Weights of a small GPT-style language model, trained from scratch on English Wikipedia.
Size: 11 layers, width 96, 3 heads of 32 (1 for keys and values), MLP 384 squared ReLU, vocabulary 8192, 3.42M parameters.
Architecture: rotary positions, untied embeddings, some layers without attention, local attention windows, gated attention, normalized values, an embedding shortcut, skips across layers, capped logits.
Training: a variant of Muon for these matrices, 83M tokens, 4661 steps.
Each number is 128 + 32 x the weight over its row's rms, rounded and kept within 0 to 255. Layers, rows and columns count from 0. Numbers have three digits each. The size before them is the row's rms in percent of the matrix's.

# o: layer 8 attention output (transposed), 96x96, rms 0.261, rows 20-31,52-63,84-95, columns 0-95
# v: layer 8 attention value, 32x96, rms 0.335, rows 21-31, columns 0-95
# up: layer 8 MLP up, 384x96, rms 0.329, rows 0-8, columns 0-95
# down: layer 8 MLP down (transposed), 384x96, rms 0.151, rows 0-7, columns 0-95
o20 096:154173083155139087111162163124154100195121110137145114086128113121137080077084171122092072144145118131135164142141082143118132161152123189187153099071145110190099090154132194061154147129183134145141164096165164129140121091166136121109098146086135078124136117115128131122128018120120130115
o52 097:118124122116110043108121147112106170145108146136139101075174072114130099126119201123187151169120118104168097138110139124118218168145101126164090092144173142181152093113113114153075124126123157062092111075133147147101137122104175184158162086145117104167136138135079165142130052150108130152
o84 107:134172124106151103133101124145117166111137169135111150122081202110109138131186176135119132139151090148154175115111148178084132140124122144159076105150125096111088128088127147089135129145133051144178120124142150119180140120112202173216109063072144080118101113144081116099120159082149057099
v21 088:101126166099114075130165134107143121193140145134130172094136138141197163109122086105135144063103086143204064118102134101120130077160133133227124128141157104099107163083122109155164151117094108087153136170110085144121207106160108097113114129088144145133113108129175096140101190113118160082
o21 102:140117093150115081114187178099184205183095135166129148083213147139115083129129102101104127121132145127178020119099136133161117151105107169127095109111169160140076160152106126126143128088132057093153119134157104121153144127134145074098099152076105167110160145108167144160136121089107145121
o53 089:105149175121165084150104086105142157059134123109176157073152120120141124114137146133133110140147105157111112104129132134150139089120147177173080178054120114171115111166108116143143131162116109183093136193076165151114141115140094022155162149126083151112110104100119150136154060172083133192
o85 106:105125102091086129141135137138193100083084119159137135145140155159093122101107097071111129141153212113209102152173109092113118091132127144109056146150113164153070160164176131175052115156109102158108122159084125085108143162157110104134158132077129096172178150155126150189131125078133119124
v22 108:124151165122110081038137194140110122144066091185159156122083114157161135148125199138151124091143120158082120089111098095126149075149110088163117186165160150164111156146137116182145143133152125148118112179136123091110141128152108213121105148098097173135126124080149130109069122076094096092
o22 110:050122183071097098167164204089166108147100133208092138100112143119216178151099146116165106123090125176095154083130078144069149140130133137139135161183082165135146119115124157101184126151167144098105126154127092104172126137133149162110084131120079103131112121100114087109121124101120156111
o54 097:063180192149077145080100104121088105142132133117103157157149130155148179159152138092150154116150141100075077153117069095110172178144100191123170088155128140093059145136124087132131111140156170111083146100189142126113142195147072134161090123095102142114135148113077105119120111126197128146
o86 099:121198151117149115132106095120062136128107105115097145097195105143109171104135103070149190104149161106101074175082089138145147142145132128116104160125100158120196157167120130152155106082103136126096130068118070127144131169190139182153159093126195197112139065105100092132153125126122098129
v23 099:143131124145164140157117111180165059111172167116193078192097121159121098091151109109138142164113123123100172127106087170189158139086114092105131113148152184070163139103161172112110164105106173121108190054074116136140095155108148175146105158104116148144104154122083102083108114116144080096
o23 115:110099158118083131115127132111082038092064147146119101088104119129177112164149132152165104154126151157136178208113165103152141048125099132190124142131120123116203134122111147104134131134131084171107081145062117191082138133145107163184136155119094171086180138148130130104096116147105118153
o55 087:116163165105097129136115162122101073132144186129081123151094116182110131207182126127124097119182090122149086146156116137066176111145102101147092125117144085158063110149078192139094158087176110150108092085073125123080162113119124141134131165178117225139139126146108119155142105146142094116
o87 106:099093121093111110130098173187137207154123100113090122107172143154125131126145092142094145134086052111143120125107138172141118096136102133150124157114106095112164121187109055132087157145106098065081101122131186118057164198144125109168096143178166158147130119159126139095155143200107114166
v24 087:100121140150180137103105159170104166137114158115107083127108155099170110136106137106088128183073095050145187102143097110111126122113090097063159129072084076192129142124157116160159133142145110119142131157121242171169095096129158131090135137125123104192103136150109123148167135147124121070
o24 097:116171135148170109144164124124158146128060169106128132104097064161142106127148104165102105081089162065166203095118127148098131191131114091062180140059190116108061115102119143096172151082169118167143114125143177124090100162117132138112141172143167125108149154096123076144135104136150157117
o56 089:127159130119143143135206123110141136200101178162109083108143110082076126147109099153123110117127122094129109147095166106082107170098153117172159086081178115106067132055094156175163176104143132138064118130123122135089079114079218134154133116180165159122130098143131154123128153117178136097
o88 108:093134122107140118143136175065184077096074147105098124145198147132114111087166128149114041155152136120101077147125191069113143125143125154112100115149142157118120106120082177116141161173136123161140134056160116159129145148120130128096105094204114161140149181141114049118192093118137108151
v25 095:095131154109104130131137099115111171168146101125088145114133125114127220159126183173166131095147121153117106189067156100138106108141122165106043127125137159149115111151136069122089125126098081113169178171103078064181133091146107128188184113115110172149112135105066138062118131138110107145
o25 098:104110168151143137079086123174102096175148138066100155151132085141159157101125165144148170152180113170168165141123129083110111078090098126111092102101071109156082079120134165144145134133140097104177069074161095101096117183113122148177166120130132135153116150112124119105222207116135115112
o57 087:069136099111111112108134116181101093154121071177087150155162096127154174164090171112127140132157135135166150142117133200173135092169105186142116091124089097172105173082118081120145132096130075162200119126162088120064149120135120177153110110115099143099152191135091104134125098113067109176
o89 106:090125098112082168098104105152134133128053112154075121203126087148197106105130155114101154095147166165132106135105120117133112176096096133126125058149165076216134089130114146089090208109107148147140139136123123123131122169115150108113133135143086156086075143141151168159129125148178206109
v26 093:105145136124128156137126108113073153134117131109152178161082068137123122143074102099123148122172150096146155056090143180164095089073104115131120104209177139130119136088109184090152143162108160102192158114131153089115111102157120185108175098072120149203140119107103119142078126154109151186
o26 097:115198143103108121122173156156090109152130081159104101165150087085120094138077129166132097094143142134017151112153118110119039094118084140099101129163142105138125156102179108141164137116153134094144157140109165179165107138171176129114167115185168182095096112128150128106113109173077160136
o58 097:134131135124171185176145221120121110107122084123112119092149155117123140158159114093111135120115139111133188152169166110132148132111137160089082095172160139165083080179104126126106193144118094135142124159193119116112109069164119090124164088100132200128074077086084118117050103107124159132
o90 110:113049087091143176114163169101091089159121146138095129110130042116128137116143149087139058118109143081171193132139164142173121092148164174130152182166166102132159187155161138139047159080135172141128101132169125148106165090120113133101115086088154114117157128115123112136158105081151096118
v27 094:116099119149078141217116144131128159179119123143093117206112131116150135127149194167123090188165133095079165125115147170085159152111126078052098144128061174168116165124083083077100125170135149126070105088141141117102127106101157170114149115104133156145120162116099113067146097126122110134
o27 090:116098156145100185107113105145106123118141137133134101152142126175169132105111138151075095114114142084125169149140138140091199145172148169096171142127093184069124152193119121095093152114170155077069133126095112102090065120110114097108139083128153127124123197150106075195160165171092073171
o59 087:091106151118110091176161190120138159177178129105087109157125079126104139125145156164152105118179123103111131090138092141091158115077134112070148167121146128157180113138139142076117096202123104140101106168095175119094088125059121116174071114109139143118064159106146141113136227146146103166
o91 108:132191115135131104114104104105120062110143154126144086170167140103094176115130074137104127136158138046150229129207122123107177150145110175134108097066111141157162127131094094188098148186130109154182124151115115104115073109104083134127126132152099171112073121110143126122110142107185115149
v28 092:119112165116088104165121134097183098095157127100188175121094133155128137110156091121123176036154112122125114144143157127108092107165123159167114139175147114076088152180182189185146073149141151120138130104126062086135072174143116127132115145153126084158130088122181146080072141078104125153
o28 093:060116089125132123134114146099158141127105134102081158140169144123162155122136112156195133064180114093095081090150141149177136124101127160153117130111185089136108183234138108131155126139097089090183133117137033097157139104120095122105131163155148150114152087114159139101094090126111195118
o60 094:126101154072148122140114115093123122139158178049117124147126167134097126133171165098162189119127131137151080153142127082130136140133133139183102194146144134153102091129153071160108148149169149078104137117085061134112107157113147147117104132205114134148130113118161148070151004103152153092
o92 109:126126204159167136114100144179164137101103116130146093081071114126142147090149112139161125118123194089089203102158150091132121138098123174215136060125175124055105190069153125082154137164129131136134124149104129105093133140140083135169140132140096081065104132144092090154121128140123138160
v29 081:102111136148186147128153118156171103100128139105118139141156152103136171094142100112132187165141076076153132088151149159185110146130161136193138101048146107088096175092074134096122103146097162074157149040136135116147122116145107130115134154074103099117084185149103109157090135183181119174
o29 096:110173111136166099156180151137108102112153131114095119092102167106115050116161114194145148134127101100098205162151109122162170176122100203137134133133127067160115099163084113140122160137080141093140146095103069149155125141162070068146127173100081201125114113129130111147153123072140146086
o61 085:226142067108165127078161132116141077142167155111166148144137157193126109094105088160144121123133082105101086130108053129165116097120162174060147154161172166108122153125070084166130145122100111137167159156141154134125114137111136097083104140152101106080094126183143105091184113150145155092
o93 109:159079198095154138088128176110160066132123086094050151164117151164126115152080059152136138128153128141094129124082119164137132157178123158107124116164158181107122080135134129113113112142128122127120149190073101114201151154157134105113137092102106144116091088196115207114144157102127071110
v30 107:152171100174163190112132105092152153142154107095055145144129159124106128095076077116093068229093133076120166127167124109129123116119091096135169125137146089114187147130076104169124195174130100134099129158118112107149101100165138117074121164125153121134115082144149084169124139106095129188
o30 102:155108110160131160149124131085156130121134110091094166222124173150137128131128139073084131167141118119179234080108148111179082142114088111098155092120118108107132100163135151135128166142134096163068176166109169141131145140141159102096062180079130119140143083126149071123067119131083126122
o62 093:116138102092151089129115105137133172142090138133105134121130212134126174096160158071151140168143113159120222136146128061116119116160087159139107120115137141092162089118104097135126090104081183142121153159017129135129084110133126099130113128116165138109112125141113095166144234142081136165
o94 101:093129096169133109113131116124142167141168173119165163126139023152184135139121115120166097100137119162120195142052146145083159126080084141127143098185095125068156129164109143169091162128128156144188130161128100103107080155135129089165070180101168078144156103134073114106107117116118147114
v31 111:174036148108085131163149154152086169118124142104082082140101151146149088168094165167081097158110171098110114121104101201181171140135100089096127136089172164125104151102113143167101053149166159101115206115102106118097133110079108194137149159139119098096163143120120148122140106150135146128
o31 103:126168227082160174133148146124119142160106104045110079104137122094105180168136171173137103129116120104108083151092106151143119134161093155045126111104166172142124088145131135141138153158172117106094135140121142086121105158122109166143117145154120087154165120102099064147038103183126149152
o63 093:107099124141150119144133152130102187133093134007166115144110145116111151181138194092089118154134052108126156110133108204124069130115143211076147144088105103152148113113132129127127130176134132143114110166177143127107079139142130161124123120094158120137191121132109115124076093116196082139
o95 108:104166137132085150132142205155105133135138149077181105153137102121134087115100094100189129186161170138156084128098126127070114151121128121140145082175171140126120111133119074140111100080098143140107126132149105116134167120107077121199117054110123083128081157088168119153120108168230132176
up0 097:116171078136130145097140141167162091152103149132114135174108164194081139072105120065150206107138142185143150098117117155173090186127093156104078133142112099139054123114154173128106172167113119084119116113137161126150085109078116112149151109173091158118136148081137111118160143173053129086
down0 096:136184128119145116197159137143127091079140128155141120138173146083138089134129161161168152131139093138154119178095105121177129098162107106132066121134089130122143143170154115119105117162097140196141063169170058121154124157099088103069076127085126127115122205147070150100095155080154098184
up1 112:118105146092129092143147140114137116137148116169115135104169096141178143138056105104087068119160205144130141147135107076128086086165129114125015111109114133190126077141120154131128203120106052116174098145140115172136152162082159149174159090092133125154116130143130119179110130161083132138
down1 115:100101125075128107158135134086119121078133077108127145096113144094134126129121153120087116152143207119143111126133100132127079174150088084143138179140137122140152119144069133125141095117146089157163133136116194186071199126186111138147139124051168150155192131148198136095065084097118112181
up2 094:139140087122126166166148140165139093165158112129113141133145057141071097090183113070077100119153145091116100082130161097213131157060161100118168154154101134163107118144136145104207097144127133126149174142138158150090111126062115149155119100104140133076130123106161137158099110197077152170
down2 086:076170170181210082083095099161137117154100122141100149143119129126109148120152114174210152068136149113120093105146086132158133114160143128126151086109110127068141113122191110145115183145142127106141124095192138179109130125114084132142103130132141152158164095125051067150068147095141068125
up3 112:090158097097150155144167124124166093174100133130203137069124139139082205086176099164099117127122132136192078168178117101127124140054133086094136162149073121125116109160107053120093142078152126136168115139166109119132131140163101162127114114084155155093166136095164111128135170134133200150
down3 106:173146126116167132185128141145150162134132099193156172108124097098141198111084141142150110133142148109166000128149099156120090145093155098079148150132105145042116115132072137064111108157165164139117171136133134100089132186136141087114099111112132143082134142147107146115192102118114138137
up4 087:108152091082158138189112125142121075185118159172097141119110074141145124086135146159118128158088052141162082196133084134125153099133135166116140154146129094159147164179148109132089160139165112124104163180159154134147077110098104158109125086023122147106130132138218101126104122122101149098
down4 088:155142115174165145091124161107143037131115148106089089109131104130162136148105146162157156124091152129122066230096144139152133111134109183118116115123125171135116097083133144148109128114108118142125161114161092128105125115125078132149112125223181127118167147178119152149070022137131089096
up5 109:172113131187155107071122092102116138150131105116124127160198138154157113120153136162095163162094080121141120152085116096086148147142143143070199079121096193174048101154154098134059127136072094162124088127135096075136153130105131135135111148115153134116158126087139130125138196144168176186
down5 085:183098112168157114110111139109131197135189142122164137126136104162144114140137138123138126136144153083139000170183163148102153105109114099139109148104125157135081156118073112120131114140111090126125103079149103117130124156087111112152148129108081125139116148119174099158153137129106164142
up6 116:133150085135121152085110093099133084116069122111189103126190151133138115149174139151121030153168178067148114116120173148169126148123089155185130129099158122069124182135095133134126163125140084088108128156070181152062090130129162133084183146076116143141154150104145094164130138171118122125
down6 121:132095145137112137123145135157140182156114129109167088136177146054140144156140111082143081080160145100182242108127120138161105138138143174086091165112181098056165154097148139124120157119157132133131066148134084146135095082129141072153153151116102172085129157097095065098129118107122141163
up7 095:130104139151074146066088139167119072131124080144172100131121148133149143113084105112076070146143155112183166168129199154162115138113091107134094106145090122119128103147084127100141114124073089161116142141156149115135152110131130139165162082095118122103207225134119073166133196110182109141
down7 090:110084120105153132165089141089122147149164117080127145164098141110028067115109178106077098120152166152169164116105134119091102134149103119159123122098091138127167092214169116126142160144183187114071114126122164160120172089137102076145163131063129165126172113162117132124089162148169130108
up8 122:164104124125075154148139126157085159080117127067110109084159161125095153149131110133138092082196056136122150101151165096126128157116135162143177065117155179102119123170081134132179098174101098157069105148125146137072141140094138119133059135199168142175126082107135127078137136146159162164